Weights of a small GPT-style language model, trained from scratch on English Wikipedia: tied embeddings, a variant of SOAP for these matrices.
Each number is 50 + 10 x the weight over its row's rms, rounded and kept within 0 to 99. Layers, rows and columns count from 0. The size before them is the row's rms in percent of the matrix's.

# v: layer 5 attention value, 128x128, rms 0.143, rows 101-106, columns 0-127
# o: layer 5 attention output (transposed), 128x128, rms 0.124, rows 101-105, columns 0-127
v101 102:50 48 56 49 40 47 73 41 49 43 45 47 40 58 61 48 59 30 46 43 50 52 57 51 45 55 64 58 45 58 39 43 55 51 49 38 42 67 36 46 54 40 40 64 61 54 56 60 52 32 62 33 44 43 51 54 58 42 60 27 56 41 47 49 48 33 42 50 53 49 53 65 52 66 51 41 35 51 57 56 54 47 41 44 48 52 56 58 56 52 50 47 59 39 30 72 43 46 39 52 49 38 39 64 22 58 61 61 55 37 64 51 59 69 49 63 26 52 31 71 55 54 41 45 40 58 63 62
o101 095:63 36 44 59 40 58 41 59 56 60 59 49 50 60 47 33 38 64 59 38 37 33 49 56 55 47 65 45 60 47 64 67 30 44 57 61 55 45 37 30 42 43 59 50 51 42 49 54 55 50 48 47 41 33 46 59 58 60 48 59 57 39 48 38 48 52 58 69 53 41 42 41 42 36 58 61 68 56 52 45 43 62 48 38 45 39 45 38 57 40 39 40 50 44 58 26 54 36 58 48 34 45 49 33 74 39 52 48 48 58 57 43 51 46 74 31 72 60 54 48 36 50 54 54 49 61 60 51
v102 083:45 40 54 53 63 57 54 40 32 55 40 58 46 62 66 51 34 66 45 56 54 41 62 50 62 42 50 46 49 59 55 42 37 52 40 39 43 53 58 39 66 40 53 42 44 30 63 49 60 42 69 53 48 59 50 53 46 53 24 60 43 63 45 45 55 55 35 68 45 33 48 37 54 53 40 55 53 50 45 47 50 40 51 46 47 58 40 54 52 41 63 47 53 51 27 62 39 53 70 50 38 52 56 75 40 29 35 60 34 59 49 45 44 47 37 56 44 47 65 43 57 57 35 54 31 68 40 53
o102 090:50 54 55 60 46 60 34 51 54 47 55 55 56 48 48 50 44 69 41 40 43 52 41 47 32 50 27 45 63 43 46 41 53 56 46 43 39 47 58 57 45 38 44 54 57 67 43 59 61 62 42 42 49 44 59 62 56 54 38 47 74 47 53 44 43 52 41 33 44 67 46 64 54 51 58 52 64 56 36 46 61 43 71 35 48 36 41 60 45 61 47 45 61 57 43 38 33 68 42 55 63 53 53 37 45 51 36 56 41 25 59 74 52 47 60 44 55 38 45 55 62 51 49 43 38 23 66 61
v103 100:56 46 47 48 44 39 36 45 54 60 46 51 52 61 42 51 62 49 38 61 33 34 51 44 57 53 28 51 54 36 54 58 72 47 41 48 44 40 54 42 36 53 62 42 55 61 64 62 64 39 55 39 55 39 58 56 47 39 51 36 63 47 49 51 56 68 42 52 56 44 48 29 33 51 54 51 57 63 52 48 53 42 43 48 64 80 70 54 50 49 42 54 43 57 43 62 54 55 49 62 44 59 44 51 35 51 75 61 63 48 61 66 48 47 73 52 46 49 60 41 61 29 46 50 59 29 56 43
o103 103:36 61 48 56 36 33 59 58 63 50 57 58 56 33 62 65 60 53 70 40 62 55 47 68 61 65 48 32 40 61 55 41 53 43 62 41 56 54 59 62 61 62 60 62 47 41 40 68 41 46 42 59 45 55 48 42 29 34 46 58 49 67 41 53 28 52 69 42 43 29 50 60 63 43 45 38 41 47 53 54 48 60 60 55 37 29 49 44 65 54 47 32 41 51 56 45 69 44 62 58 46 42 70 48 51 52 57 54 47 52 45 42 48 51 49 50 35 53 50 48 50 57 56 48 50 59 47 70
v104 096:35 38 55 55 64 58 46 42 62 56 54 52 41 18 65 43 66 58 37 49 42 47 75 49 43 36 50 42 34 46 50 41 58 33 74 51 33 37 35 54 52 59 51 51 50 52 42 59 52 53 49 45 42 46 58 45 46 59 51 64 53 66 67 42 54 39 48 56 48 51 36 43 38 58 62 42 51 43 37 55 36 47 38 68 38 60 70 50 46 46 50 39 60 43 43 49 59 42 52 34 54 57 53 60 54 47 47 54 67 38 30 57 63 57 57 61 62 49 59 59 34 55 54 53 66 34 45 51
o104 093:36 59 43 46 54 49 50 63 44 54 45 46 60 65 36 53 60 52 67 39 54 54 45 52 59 59 43 56 46 38 47 49 61 39 34 46 71 71 49 41 49 59 55 55 50 34 39 38 61 29 51 67 49 49 56 56 45 60 51 37 33 46 40 32 42 45 46 52 59 48 56 39 43 47 51 32 47 54 63 50 50 52 42 32 70 43 51 51 64 45 69 55 48 58 47 53 49 36 43 67 47 50 23 28 55 63 51 36 31 36 56 52 34 44 42 41 51 49 50 34 61 50 54 63 63 50 38 60
v105 105:36 32 48 45 65 44 47 59 56 58 55 55 40 58 56 51 58 57 37 60 36 59 40 55 47 36 51 55 64 43 61 53 51 56 50 47 45 69 36 58 43 40 70 51 35 54 59 57 37 44 50 36 69 64 49 42 70 45 60 64 45 65 42 59 41 43 56 58 44 59 32 42 56 37 57 65 45 44 46 58 44 50 40 56 43 63 48 43 65 43 53 52 34 61 46 52 36 48 59 54 50 56 74 40 54 36 53 49 57 49 84 47 67 53 29 39 52 45 50 42 48 55 67 42 56 47 59 51
o105 104:52 61 68 68 52 34 63 41 36 55 42 59 61 51 37 68 43 53 50 54 46 52 51 68 46 47 36 49 41 49 54 66 48 45 54 48 56 40 53 51 55 55 44 60 44 54 35 62 53 47 36 55 44 20 52 44 32 58 49 48 59 44 50 64 70 36 41 54 40 60 56 53 47 47 60 52 54 59 48 63 54 46 77 35 50 50 45 53 43 55 31 32 51 47 37 39 77 37 52 43 61 50 40 47 52 62 52 52 19 51 40 53 63 56 50 50 53 39 46 69 46 53 49 53 35 55 53 56
v106 097:47 43 56 46 40 67 57 41 27 47 49 37 41 44 50 43 49 36 55 43 46 53 35 49 52 40 62 59 31 39 55 44 56 46 38 47 40 51 45 33 62 47 38 57 61 41 53 65 48 43 41 38 60 59 68 59 38 69 30 46 65 27 50 41 60 54 51 57 56 48 64 53 52 60 67 56 48 39 54 49 67 49 65 51 41 56 56 42 50 64 67 70 45 47 53 46 45 52 35 59 62 50 52 46 61 55 71 55 69 48 65 47 38 49 50 58 42 50 54 50 65 58 33 56 48 63 66 35